{"d_model": 256, "n_kv_head": 3, "head_dim": 64, "rope_base": 10000.0, "init_std_o": 0.0415, "lr": 0.00952, "final_lr_fraction": 0.1, "seq_len": 768, "doc_mask": true}
Each number is 128 + 32 x the weight over its row's rms, rounded and kept within 0 to 255. Layers, rows and columns count from 0. Numbers have three digits each. The size before them is the row's rms in percent of the matrix's.

# down: layer 5 MLP down (transposed), 1024x256, rms 0.0479, rows 31-39, columns 0-255
# gate: layer 5 MLP gate, 1024x256, rms 0.0496, rows 32-39, columns 0-255
# up: layer 5 MLP up, 1024x256, rms 0.046, rows 32-39, columns 0-255
down31 103:124158105122071147080115085115142122114116160181137109158113160171138154171130150108119116062111130139161213187135087145158124110132175148145099145101130100128111124114131137159119138083084123142129114117123132070171143126121189123164126117128209198090137091175126092110086068091155108148088079117205115153112095093092105134112207140116153133127140086128184152102126136115152133225125128122160142107119158126155159070112144170123103100075116157121153132118092138138134143100108093120118115174106109152141112115112162082121154143168169145149147107074108201197145148133083153104158115145114104159135134093204093102163106173111185071113163158180194029157105130105193124152138171146113172123124048154130076140163162150124103072106131150178111165109109103128102124132067099
gate32 097:128118101096144157111144115115063119109081110143170038133136216113125163113116180099099121116106133158137145186111159057130105121179096139167133194138165163142169106127135137153150139052083135050134146098073145148082116145132148124089182121194161158140172125099127145123083144169105144118111064123131189099178096155142102138190113136136155087098119154148088109132154079102121152066146152137150125127136152140145105144142126152133150139076136121133094157139090146130103172181058106153079169192155135119138154129112074105152150090137094100121203157144104094113112162158114114128155146151142164122075130196080130107124174070121086165164040142141150136144126128194181092132074108084095136099151103077110109156137140122139173140103133178081080109053141157093147133105106117
up32 100:111112124151117121089124142057147137123106145108155149127136191118094100109112138111084153099075124061140158114136100091206141139134167121089128183107140092120098197143095158039124100145142104104112081169139086124062126121190129133156140105095171145165178168142153146131077128163107137101070106109122130105121092168098149132120100153118170087109060126141165123099164165138125187133106075150149107164121155079096144065101152145141163198128164103158142107134111096142111101126149133161064156143163158152149058182084180088073139074140096124087129129107106101139097132069121142119100094140066136141102122162112056160086155114137118113132180157166114132175168107124108074173158085153096042110089114163131117121133142109121135148076100124054140159136096165100119148157063185
down32 102:157150056146091153136123127076105141151099070190140157123127156102062099118115101119124069173114074073115165104105140151182124157094137166140109058129198094132106142153068158087118075142122093098119094106094104133077126156122143109118081166142092150122143176141173122128119155043126112138201114101072114094121127200147127104126216162141209086177088160135079109097157201166114132127148121139148147129033103136117088102111100127116154178088149180164126115122089124147167088079108165125149158131111118109119106133114150120145165103114122152112161089179111091211121147125113133114089102133093143143142117179109087112109149171105207176153136138110130133175135117143166137175113120137110108151098124148169187145148095122120107156158137118087167138146052125116073157150127125
gate33 092:116151098169112144110195113109165141095096081183179142108173182180163119144135159130152163127097142116126119089148096119081103141196139117118128123174082128140103134103166145104125159175131124189130096198125090059118117099136120158155141133193123124136118092113157123125159145112143126163150167171163122154102107063073094153060097134134131161069157088127108180164088163120177126164156100102127071125097138103119181158086151140105098138169148137135153167176112145119193117129150055061110141125159134176118128113135126140114114163218119118179145178097093101133097103080186102150155088180093124153162206103147088140225136085140114149134075102177118117106157111163125114120154104134190131152192079122148099129172110172128172089107098106118172128138180142134083133125132144
up33 092:190115108157137126115093186147108146069151098125132138128115147177135127070139163123150093155066121107102136112071146088145088106148142133138129126133103188118077079147163126111143111220170128156123050117058099159146165130138172113086134133109106109189165096082117161126052187120135087159142128097105172113063114116101166161153135084084100133119166119183159127206112166172147161114158167111118072110113123113104123132069102086096104102129162124112140137123061083114097157153106109139111096118164131088166166122160185115116129144143162117103086126095083181102074118078173100181111097098162073183130110138160140151120122151115123127123150148126190173094104131146096154122137124157127178117121141158130083103166115136077100065156141109078180171104216139144110118051125104
down33 095:154118097171161125114141131172162177174162167126127088111160135148079179102147137126094176138138064053108116158160145129070099177187164159123141097158129090106174094111162140127119078157148127139112066114095077104172111108081154121131098142156149123188164153120108100148108142062074114118115125122191111143114098138151074117157113114151090133087119081139192126083130223146119096180124152206077120093140175126072194144062157118122119141110082166149132156136147097120144090120152128130093082168119121190126145136095107076111151096176155098077107146086132178154113061101069107138079117198128159151140133134160175083074136089110165046151089139109123074148087123138128133149122164145112157168137130103156124116133085133117125174122106159107123151074152134145091142082112132
gate34 109:076143120088093153150157123143115133124123176113121181104123113129115125164129156139117097112158087152128187117077126173100216129206087109112141140059132143117144122101126145103106094123111191095145121107147151181134125100111129173071132118141167161116102182018100142117086096150108147112100147160115079114159128101119137108114182124111168114112161128075177124155141128167168143147135183045107160098162095109153139133113152075125143089106098104137119116099106173103131159177127098134142070072068171102102138137098144106133130153140052179099141099159170090099114098142122129167126089099154191138187070089061107108131093103118095060084197108136116125076171126140066159129123096169094123099117148172144134137165084135142113085164149138144063081095117201127155092102105106
up34 103:139128148062159112156166097090139147174109091145106140121156108090181089122160174150141110108139134078142097102121196098130142111083104094145086127176115134110158188074143140103142116137181146108135096151148117110074096086086191134178113116115169145122149177091150080087088090110148143181158145106067146145190148094101148123108136089080137119079155096123157097108168145149097103158094170091113092140159128096113062187091141146115150167149161139129076161153127100153168143095110145151110138097093097120138128080144121079091084112156130167133101123150114062137125145120050143151197084097155062078065154127115119177157136133155122122089121099205173135175066145120106152101040154127154181125110130141142111127121154155168101147139197152128127146123098072203120113090075093
down34 105:184109133086061151177105091119151107136149197146100098067145142070152076146153189099136151149128098097116179119138111077129149135150128136211101146113142128110176159112138140107129139138126135170157185130162143142116107138119138142161109209115139141143107102091118077114090080089115169195176147144086153130119133117155115126108115078079105128115134109077143160114195101221108143131140151162131138139072118111114125115120086086125117113147147115120106176195076098156132102166179147129127192157104175102104114092074170136104132108197089160116154108111120092107122148146155119108170112084093076152106153094082106142109099154152100147153100112159124099069136118061110148143082174129200142076145089158181150064119128110141107223180137111096095161060114088178126135108125115
gate35 099:112137117148201121088122122147119104123061123076147065086095136137131117063118124116077065170218105135109097086183122140151118143132108132053093099156190100114059203116125139155110153136090139115092130082127113134098095134142138197108129157100226171067146128119112138103121128137115130096119130052128118098099089167134139083147139139126100126127133100105089079147116114118156118076109112147077167163119135056138146167126138138190052179110096124152148125158175200171116141122075173124153100126111119122095154104114055106104110164123139137122023140159172153095142120131186130098109182103131103099122155171098147136137099107064132106135119094120094172116160107123133123157121164091084103129147086080148125143148151079132150154185195129132120100119126129179158158150111130
up35 101:142098161136160116177108191140162098137165125100151083153095122148103104229136104137181099169090174146153107156097178113103078132099146105167114128132125109137156163137162106153167128181097096103082133192107150121132107098145106108082073117154090124139169163134101172141121113093110111089082084093184121118106132151169154130135206111137139103109129099176158101093126081106093145101169155178126163132166121134151111115160151160126196173119066071109112158112122114136118165164128110147141201069123149139120143142138047043169121158142093077138147121078066132165158114169154140143151120141168144069169132172085145131062097096116162113138127127093122117159110082118156163070103105105108143118154122178102141158163099120142135086055076124206074122076082131181138148100127133
down35 103:074139140187086112106147105172133087126116104131109087144128186109215082117103140179151100166118080151138167116116196152133124183117063147084053104128091091103157133188110124150172139091086084113091100129133104124145171102150124089158093096113076107163122109108133201162158059140101152077095133158109149142093141070119112124148226077082124101124106148139148122107136085131100096151176063190109134107110203128113139135166149131145159121143082083164160149114133151108100161201105132092100086133146161141136150167127138107151195139177132080083157151106083146127140147169157169101084145170133079095128224159157124121153119119090090108098150161124103103127129113107077133135046163126100108153103139113104129131097119154131088147113116098165152116153115115166117153114116189
gate36 100:101118112091133100159201128123148187154117127115125162152156130105149113121086099169157084057115117126163145184122207159134128117170170094141120144124169130153134114125113140119126134125109134108140120138124122160094156088153093152108191130180153056142203153186098161159163145127080197123169130114122140158148071110153182097055134100102123109183135111096115091142121157167105139135098201104097066150170117148125152101157107117069178188128105169189084145166171113124147152160114146168103114102133168133145119113096077116117123108137075160059092172126066123145128169123044129121149096120090139105128141165127114098116211116094102107110143084173159129087169155106146128072126148118084156183122122119125097213125124192178126182135129095095096138111147112136193147117110077
up36 097:134141151109171164046134092106135153151155124062113154177113137137059144129129156165131185121138146096129155088178149133174122060096092112059163113083137128131199114144112116105098132107170116133149146198164097139067114051146132184155122143146183161131124071123161125156124158102203060097126107163189131110140147124143150135071128174138107144106145141113136171162114132101111111111137097148137168160133181091080129144103179111129117109090123164096121132149162132146116108135104156165058106189135107149147115136212071166154108098132156117104184157093132102149124129088138173153165121184130157130099137160157138089162151112143061104142174136086045069139055082174175203102097105134183108146121112111125110130102130105108121093097141113117120113173172170104169158124139106
down36 105:123200180111122141111149094135095135151141134148135123155149117107071131143159119125155177123097090101156117112114115174163132132065116152100117115128141138094162083097140139169140106175129087109156151177148100160166110086179125110075080098108167152076097104061108111080142135086164037109107114172156134119119147149178068171146129135122154132073112183152158142151147147110100169073156056133174195175123112088060087155116172110163062079155113142045138131117131118090090144127135161153078088217145174139107138132177180129139198088135165102169135121149124101166075118146159121137126134151155112106155124143139131152109120129121117134120136080071109087131089063170145110132123086092178101125134158114172167131144075078133125093104147161146187097179162182150107119079148145
gate37 099:074140115078129172108126151092153075146117141164113119092220091144142125104165098144124098096124113165050125127226128126158161066094160178139113110224098113165156142147146088109132176127142136171123113062036120149093103110138138104151120145086111148128102098139116116124083134136168147136106181100124162134104104103131150074197168208092097118141078086141111109077145110146121115126187139066135144142122136093135138146146106123092146118104139073113159101172148111177100149175085145140080178141121176136093192161097125069112155062154146154140193085187141181169145117147123138145171101152114093106109086120078151162137174133141148140149122131155154155106095074105128111199117164140090124150139112141124154122059113141126108114109090165115114150115166125057107150120103173
up37 104:140111150122133129071163188106101120175132123075182150172141138150147156063126150144076124130160118145069089103092132088127117101083094165163103152186093116113121133111177085119145132146106046147074060105119132137188166141156160106135134121122087061147098065123151090097142140177122149179095150143149142092112152084085120148153101096129169190160103186159045075117178130143092079136166158171196093197123060140121126122160128096147115094148122093138169147134130169173136131133126128154130075112107132096178200145166138171172166153121145138160100053133144146108111126071057171092151145151114159152158141130147171098129123142142126175150156129156142118118135150155120131123125133146143104181117109148136081189115146090148132139145179139138138127077102117068198195140096102
down37 099:070075205122125127133149178103104086105102099162136175114109151110099148118172136216121156132088104055083137130156080131152173106135153094104146133150189132189078187154106101124162149097155127158155116071091108147105160140140070124148108133155128157120143103103135132074108079139114175119136122075063133151053119131064177142102165121120131110138146143165118146121156146194111129119185123151142148134157154139079129115109132074067116122121080097098185107171160116149133171161097199124084121146106097140117090114111114129151170099114177134068197112133123212193114135124145131137132112091137207088165167152157134132122187116156114134179115158113110184202125109112175109138114109116081159085136171081113125117096135103075127080114157139133114133129168112061134124068124107
gate38 101:154102166153143117107055088146135119150137155116140122035062074118122184156103118117085173178145128140145075133148152071103095151152091080164093161136113114065126128176123104151121101179114137128073119122129114148118157102129167164148140092125118095122125199110162166183130040162112151128135195150124169150100108115159185142189113099153095122140064151136133134050150123102157163092118190167130155122092151144126160120110134149110081164126110141096162121175092134103167150103102104156081183121091124097115105149128145181135129114148127144113151158156120105125146035118174162104154167112146101146122141110151082186093179141092146107148149096108155047112198150095129069121130081119116092090087138096100142175155119119161146117149154104194160159115084150164150145083055161
up38 100:147174139124172180138101122129074144100118148207110134103135112146159116102129105105117117124098186177194147096114193122156150090101099155153105148160106106113148156102139134102114110174128087126176140202139125111133134196136180150108143103128086078112138114170204104133168116133114133116157174118171128142083138140105068092178129142117116103080156098145125101145114105137173141167105125164154112118118102150127151151141149082131107150114148106121123132190162171078133184077129149137087157139137203098126170107092076157101122100185119143088106161129119136137151055082109121131101131215093069129132161170114176023144100122137066056111102123131155142166108065148054068118171143162120139150146051124136175164101173200104126163136138141152107080130151107144115130159091152
down38 094:136096125136162157100047090112125171089132149170130114138104141097133181173180143123122116158139130125156096102091187155132110139140183178158105129129142102116039115166098162116117109108126110181090057127074104072142137086164144119126142018139092133151183077128163161153175151148109132124121134177137196111088120116157131122187123071155144096094071114123135129137118146109096153113089142100075200122107114104117149127175160150121089159111212149084174104116199114125149144080073084135118106139068133125145117115081121143091100199105160131097091164129200120090139101142128107127110139129128172135149119109145130185125167177112179091163129076145196096099198124135095102138092126130122124140150095152156083113072108159111101145158134093198165134128099149113183112134099148
gate39 106:085177099125073158168095074150159211091171177097137210171105132090141136169116167115106094166158072116138097190113138087166131105116095154129127194090131129131131177142109141154184109126080152130147126113180080173137127141080066159110150111146113122079152123134086132111109167143094199152135165189154121169104117092163104114199125134091129144179122037132128064086120105093111149102073120072133103142112140096084158087113097092105153162101143199052130165141081131114117115174118172066130145107103143138105130148115132099181099105125142110081153104112160132129116108094115131175125189089077155115122102114107134107092139163093116092161139131144116082120098169147104129091139134082169153119090096144166110105127078092153135131182119127147161130165096171110051153107136093
up39 114:100111084138132143114128142116085126086141136099092060120112137072083133070122129104144112128042159180158132150094158175109128118158123097165094086063132118104170204159119124148111163097089097169110131117147106091079124148095158215143076113118126142118094182089120143099127123179108196147085091111144108203082086171126122091145128187119165129071143149152134119165136112149116124102050114146186167084137147151113117157102145170111111078165160096174120146159162145127167131121126121166158127153163182121159137154092139101097115105147165135127079129149144138130159145135064098162152113209137102153120116082152174056119089146165121093152119186131159089128117143113064099202115133081156164191123135175163108104163154110153135169158134098140087130188128097074169129101088116
down39 108:109095112140090139128102152111084196134180110100136118111125136123111120105142162107128118141110192165133093128134154090119159114123146132104188119079081196120175107131103096175105117145122134145137102154139101070092071138147177199172058160132124140112132185114124114175108123161127158147126089142154079172093129187119174074129160178117161130128135163090224101173089126120176109192045107138095159137121096101093082124175061146118105098142116156158099091148130117130109067144122125057122143137143184121149145127109127085127110157134161138156140147137154081163139147174083135168150098195070126167156123109126204044115106140138101077142126144120090083123121158140134090156129133118171177168101093159084068104160115127119149122194138112134123179149120096113169096064072095